Weights of a small GPT-style language model, trained from scratch on English Wikipedia.
Training: a variant of Muon for these matrices, 9084 steps.
Each number is 500 + 25 x the weight over its row's rms, rounded and kept within 0 to 999. Layers, rows and columns count from 0. Numbers have three digits each. The size before them is the row's rms in percent of the matrix's.

# layer 9 attention value, 384x384, rms 0.0797, rows 370-383, columns 240-287
107:507453476493503458498506493483509489487486503523505513478502483472476506490533495477494524480493478512454499510487540497492474462489502453507504
106:507491505494477481500524490506473452550514466515536508471526524495503484517488515509497499515513487462507477516536514486523507517473494488516501
112:519520532521497515532495478501512488530532479510500524494452493458415525491487504505502473537480539513493522496497548512492515508514502534518479
106:493439506505520482477483454513498491556500494496440496476505530495536514489493514530506503514522516438511485484453502501485478535499489471500522
105:515533473513577459512510488492499532494517497485516451524524503510534495503500501492503565554521498457487470500477559511474478546487508509530515
109:526510535512467489471460546495512462499515553494499531521489554522490519495537485503460505510518483468561449466526447467515483505460525487484546
107:466544528502492503523473490504482489462531545504477506496487492550506525476534483523490516488488473509504480499490488495489493481523494512452538
106:521503497462511510501497545453530490545508529517458486512495490557535519511489496499504477531540482471470524513499519493519497528511516528493484
108:504520504470486476487497533474510473486522452516522547464496484531468495513532464468513479516533481486513516521510458487497505514505513510517519
106:472494518521530525523512504444485498455511558478511509480442557509479525458538479486458549517498534517438465446496531490476475512505516466500481
108:483504502464530509453448525485534475545517506491463458460537497492452515491546520462474518466468496495482491443480515488477566485479523464525492
106:533477500479483500505517502510529521502479487474480451486517520479455438475459507493501487512491475549480470503503479473486529491470528509538522
104:519489506537500464469495518499534485534472459523461474515508462437501503534509519504483489466531488537487514490502502489536478482493506538503499
103:513490532476486503477499490502505506516491531487453464500540500488491441477515480496503510509476485489533504509550463490477520505516493477516430
# layer 9 attention output (transposed), 384x384, rms 0.104, rows 370-383, columns 240-287
107:496516513503461493461477599505506516481495553481485480506508464510501505494476536510480498493525526530551504527479487498505487515496495531473523
104:514504511521503477550449520513487525471487517516510464523540538483505492440541504514519483486507449493477522461480517510480469540497503491511486
107:486490445494494481482485519506450448499504486504508454498525483512448511512487499504534515529534517478493518504511493535511466503464514487492507
103:491517492528496495537498558475519513510447504477556483515514498492465508525502514489504461495486469555521522457466504514516519512496503473490448
102:502527492476470474485467479493476459477475483502498520522520511511513539519437475521489434526513469530510511517448487490508509493529472524513496
107:513492515461521520546477508545516506517530493506448483519477494464474514509497490437490491501477498493471508476522539498505498531532524506519515
105:467528527489504473496468482543500514509511450520507498483527494526550489527470499547534451494499530518514525526500519501473472512503471447506482
105:462517489502508519494500511516516539457497477504512569474559490489484500497499501502464501458484514530536475531500499480469505534467496508514486
104:542531490495518487488546572505531505483490524494505523517520504501547525548459519479497507433476457512518483428506511472495483512514497503487484
105:510512470469493499532492503551509506544482528501487525488525512507505516505464519467515486489475478583531518510544483551528515509512505531461501
104:473505477516503472515505475508502464488557453515489535498490481477480500488515471546493470527481468516494503562553471509528476529545466483500511
105:492506504500521500480464552503496477504460447531492516550479502534536525498529531508463523493491553505501552527515523491501533504509517501485526
102:483512525481479501509475527444541500483494510513560562533435501532525508468510497452500497561502476462528540481513493490489526452499494503506496
103:518496494480531502515482492498520496510459504503523532467468539469480462494503520484506521497463492508496513479487496472524509527480534548472520
# layer 9 MLP up, 1536x384, rms 0.101, rows 0-51, columns 240-287
099:502468472486521493475501514517455444472438533552481462529505494533459490537482500492517531489490507470546556521492512500495508488507475534529493
098:487488477523527538530477480478507499506522466494518542445501518539486535503483483531550482471477484502469488487509485515557507461505498487500512
096:448536505490482521481478545519546504480508496496469515537499472483525496502443468538474486518515452461496492454469510538464499495471491475493532
104:531504473477502460472450485525515553555508547546537519505475499470482461482497490498522507480496507524507482499510485493486476481524548514502532
101:498518467503517495485455532470525501496485456537525487460509479530509470507514502493515536541491526486473486490491525538450500486474526482463523
101:487462483543480481504537571492499521516534467479492544498470496467468491489537497496469480498504491462492530486502461507507529527500491474497544
095:479497508481518493472537531519475529479480487532500547468490491455511462444491422507530489547497517468534502502526539499495510485536527498514523
093:482469455498505461494541530540490510537474441498462519475495479509467520482466507537504516471475476498456477474490493521495507478495529533499490
105:504480537487478505496490436504460515478474534459510502504502495498529499459513484482534470491479481526532496522522518492442482504521478473510455
103:461463460506493538500535470525502491500527490448518496513496527495463481513464480478500511488559496512529475485538510486464480511514479468525532
084:464492541517538511514523505490495459456542487495494477526496496487463464504500486470497539504493563480483473486530523533504500514545552541467497
101:441514488464514490496544513487485511472490474521500480518468454495500495509506506488494537505510483534508501494509541544498530498525433508491530
097:483479517496510512483520510525507477474494484484449500489506558572487535523503486512546492551439512520464513538517530507527515515523457499506534
096:471480485506456488509487502484486492503520539530510480522531496540486484507492457520503537479527550528523509540460483522511534496504506519542482
094:494498498513489490460524509492476485508473511508489454528496487572476467498488495438451511508484493470529503518510546457513441519517520516531500
103:493518513483554502501515511535493540494506506509486509510495459542512492459479484546541495499492500530493468513502495530495514574514510549561531
100:530560496545516539500484506494510490538518458511534476502471526458443499513511452524548499540479497477493530522507489509536482523492489484488537
098:474532494464480543488443495515496529447503497493481466551551543526460521488503453471508492520483521482530496482482500495486486544452512508482542
097:519495515561566548482482544545504543500485512489474501502472470511530468533506454483481491510509491500570455490493492510529471498531532526467474
096:520490510485494502450538522493498507430485494480485487516520516477495457482474558471553503505480513553497479494520481495488557541548517521530523
098:491531538520517531527499507515495492493539485466479478515497485533469509504513470494476522499436465493512504483470496492502469522494501463476478
108:516501503468499473462493506504526494452461521477486479465460474508528507507542503514490501494526478498511465487542473475535470524510529558469548
101:533503517522504495458519513494540534519487527533514500503564476503486500449489489500542511529503504453496500498533520496493501515535540507475464
097:453495459481510500459517496498531502471479520489511463528450469540509493504489493486497470529534474472519518540469498534486473480497501526524488
097:538506533502506490536541466513488485472489464480481471481469504523491500476508474468523469488486487541529495522513528479538473497482463549485466
097:491485489499446474462474543482525489493528510483475512526473540535495499507502469567471487507525501529505501468510540508478495490513476531487473
100:521475499519506495464491526554544486487519466517520482515490537479484466457521492488491483514513497508473538486451462505522545533504482520463496
101:479511532520498532447478504511503495524495509486507490510480495473496505530507493469487444501508510488503471505495548477461509460492516514524517
100:497521486512486511556507517555497524481500485491499507517470539512468514466501493461481509498488474461539512521463531503509512494468502456505504
105:497530495451512485496499521505556473490526513504526501465526475522501474499497518496523489502492545505511484486506519500548510517499543498525477
107:491504525499552526514509540495465499480480468495553523462508504468474517526458507498516515556472478533445496509506499482480480493509498479518493
111:514469497521503480522473481502496473502489528514552490530565494440491500553483508474507477490445487473492523466515506496467467496495544534505545
100:479513487497480524489541535488498497473503495500498513432516452495495490475479489481510452513507517483487525535507442496527516513506494470495512
102:494526488495479531516509487474510504526496503508516541516472489503505490532484490507537470496548503475480507524467515501477561467477468518457537
099:470470482519486531520475535558488490533465495507520467499452502491534486500502483491515508479456480460462507527499507504502478500476489497503475
098:526510512505468479526505521470526515522506504490511511499498506522518496503510471516495530473516533496501525488478486497488469515487496481494531
110:471568479502535515458500502471525504492503519517526523507495491483483498473496493459513464532521545503513478531481525499492468449505481522547463
102:509455468513491473483499488510528490499484500523511481528477487528482503482506513470498484492478540478544536514516520467513479495500471500502564
097:520527513522499463480489466518540508508472507516496506460468449486475494560474509492496506451511476539491500495520512548498450474523494480508488
099:488519513485471472548522481496514469526516463475504532488502526494551509503537494506521510537516508500495471529529441491501482518510484488517490
102:513486464526538526501524511441523504520460475524467507497456524503518504485469559506471440473490508489515481478539481475512555487487489496507480
104:479515528511519478510477482490502429466522479485445534529515497514517434512503514521495515519519537472503518553508481521476507511513494489517477
098:501515516481500489483482473536504510471522507515525473466486479493476462494493475511505479490494515504484505472507477501480536502487476506517533
100:555501501473478525490485468510498442490496517529527494485497469516520490534535525461524477520473463500550446517496458506514469521537498487552558
093:452503475484499474526471447545497489493506527485489483504511484522511487498502497492514520493480466475517491494473525493505455466487500516498517
101:466474524513461477512480482458481505503463487504542475466506536463476556562487534515495514525455513442503496547472535499491546498491489459485474
099:477499469531448466501524483487475475522502483493463504479502501519486517530494502529436480491476454496500480534468472501559533495474527504509494
104:504512486519467529503502488543526516508537490469487522492493474460566478539506486494547488473541549504497502473477495475564503513497486463553490
092:490518529473496483465509481464519510496507471506525488412482480493488515499500553512529511472489484528469454512465523517502503503498514505522469
095:507516527459481495530504521499529461496513462464462506510513468520527476517477484505463471492523542463478471493501496494493488496495455507459537
099:502547480437523487510534480519468466470500490487491508497510504516517530493489495460507486524497503463524497496499467533470472507484488501461502
099:462506495529511506460477520488477491447511511444506528509486481524450561570508498480541489513505512508504532486478491492519516468508473482487464
# layer 9 MLP down (transposed), 1536x384, rms 0.0567, rows 0-51, columns 240-287
095:499478505514447531537501479467505511523510508474522507531505459494483489482470520519460544482466497522460489483509511527506494510459494445502511
094:501511523536520510480551502493537517542506503492525494497500491519515521482516525474488469465493530505511485483509451524466481481472492508514499
092:534504493520478490532505442498482504518473481477511538471544507520488501489528499453486455496486542526493515518531521478535513492537475527526486
103:474533520516518506513521535495524488491522483455471435527523506507496483544494520500481495558463501530497489492463480546491468509499520503487472
094:491469510521482506540517479491496509498518532476518490506476528493501490494499466505507486495507505510528483512551498457506521511517492514517495
099:516487513484529501552535499491513490508513506483461495531521531511511471530517467548497513514531502520509494548514524502479477470482455512507533
094:485491507539524483529471518477534497453510544447477513471530566522474515527489533508492514514470479528504470479487433482480497495497484439506470
090:524505538504490531517444577464498445512518531553507479539483493514485491503481479478469482543484519514535491535509533466546486518492491531491518
107:472521437538509459511495498493474469500474494481513482513460547525513514582481519519439511496544510522516529497505474507505534497493489501486506
111:491510503513513472484532543447506508481461479534487535477484489476487480503547480481514525505509545503468506508487546531490533522518493445491497
090:546504486521438482492500454486531513496473503486498485505496468514510552494487497502528497497536421508491505489505507463498481519450452475524503
096:531459503564490542537449454535501437532482553473459550480493524517520530507529490516550510529480515499486487523492480484472473516494508488507519
090:524528481497476481497495478487510492481505486497492449467505497440512448495485533504470492498534487481469507493487514455488517497486546535525477
099:518507489519502538467472518494521500514463473482487484509510505460514527481481562547507504521530486460464480457497485480510480437526499532480457
095:465500489521503545502488521527503513476488524520509493453472516504494507553491497555482520499483463536493481494458515483503520477478453491501496
098:507496515511485479522481486460525514521494451475535471455494460489523452497495512525504503533473523495488499524490495512434487481524468485451500
101:502471511502475503469515528482422518517521534488487514548543514479502477517491506489475482487486522497498449501506514536519554463484495469494473
094:510474503541492514495525496462529474523484531475494495491462506494544518508492535497490480462525502502454529486549507494489477517509540546489435
092:483532507482414476538519484504446488453489463525526548483485532511477468479551545486513505515491514481509521444497497490521499521530500478465515
092:498478469516555495524455494514517519514454521521482469464478495461509507499476469509482446511499519502451480563531505524515494459444461490478524
092:488465510495486478486502488518499492517464506509512483509499448493518498504482537500497511486530525505487522517537537534523526525501511519530488
097:483486538507482518496481482500515491483489466522559547522562509529508504507462505540503481494492537514492499542458514508485521506485507451505497
101:493517511512508506497517498456526506475514504508511496509485498489509512572489478499513484518506485513540466496530468496494511502558533529487531
087:525448555475534519503486568531511524486503477516527510488521507497465476539499499532526489461472487545468483461490548490504522472529500495452495
085:460451492499470510445511512474473500542534583534507477482533539483512485520497507476523519505494503460449508500479447490506534508534545504472525
095:498518502499485510496535473552536511533504486500506466505490497488502498482492507509516545515476508472495535513491498491491492506502464477545526
102:459498491473499466495489534502472512475470527487486505498490527455489502510462489506522518487514516546439505493522524476521482501519553485550507
092:500504459459466483530514553489481475476491478512520489478548506476533505473506466496467536552526535496515535526471506458532494516547486490484519
098:474506498499531496504490467486493464477476501470535494507512483561492486532527461537520502481521559517506468492488514521491439489491508484478448
102:543501524474558483544469453508554503511507473483515514468491495484502482536491512505514489469509515480509501479509515490535482519486538497483486
099:544471535519482481516493505439495498509463485487548520499516513474539487453524471475515481529446494504483544513461482451476504471459516507503478
112:502511470548561465538490505486506478512501549476491480461495514485508478512489501528492494502510500511514474487513515488518518474485549472498555
103:500480508484525482466534543468533515495466503543507537499474502482449506504476482508529511517506491489489502495515521451530521452476550498521511
101:477493538541506508529529462494429507489513508492523510490509519529515503521494494477536528457451518441536525503513426514512436531495505502524542
098:502492481469445471519487505495511496489550547493470510469527505513499514481490511498559524500525481449487507508507503508487479519457534484511498
100:502501482497489474478517485500480491463447455517473479466443508497475494489492542509530494524502475484535477488491494520502513534495464471462490
109:527500488511450461491488500547517549498548503486529496508498460466508515505450525549540497481446471482435501507472489488472520467513494508505537
101:524473493515488472478547586492460506484493487476447510499515482502430529476460502522499532470473455508526476462485468485508500507482496489504535
102:499487504493501527522519478483520524500521521516504476554521566481522500468488476478473483491494535510502505460482494480511506482447479500498480
105:515441516502496521464502434506456494516484497529492494498522479492454499528470483507487493493519466525496508456472524479485505504486522497494485
099:465559542447494492510488546547495528494529499478533504505505490517468540544492503480510506523493556513513453476508522512519489489466503507534487
099:527471499505523511490514464531494515593503538505497481488446463482462482494461485523509465503506469490520459456511537481479499488482479548505494
100:538562495517518515502481508498502495525514503520438488528539480506530532547513515513488538503543531531498511507532474502476500484450508501484502
105:497544491538519472523493454511514517502510494476503464505472516481495476471491475497500573525511546526479497542479560499499521520488502523503487
091:495504495497487521546555487483500467486466471495474521496464518537512519511478497490496459518555536452493538531507511511482527500495527498495533
100:534524485481475502526514579504511530501519516486520561456556479529515516481553516468518518513493513492513507515500508497476518486502494510499486
094:510494526519536521516515466479515525530484519483506531517526515524503505513497521532493521491529465460509501457512480540478480471490493521478475
096:507487511490482486459474464542527499515504529498483509510531464482527515501495449513496471491439485475553518539505503504518464446555521514464511
092:462503547504507481471474508527530519473531521527499508513449492518462498475492529482470490480505479529534519497503519475502516467518520501504493
094:522484463480500504520496489527484471470516515543502490466494543474474531513452540492497517517539431530529501505496504471447513472488501510507488
093:508456516500487513494446474534505496516466526515490490459525486547440476483491521542510494519476497490511500473482553476497498499499493479517489
096:509485532470525494487513487532528500538522482510500489485514493508504460514463538466522550501473522489505512512480486522473469514498486510481507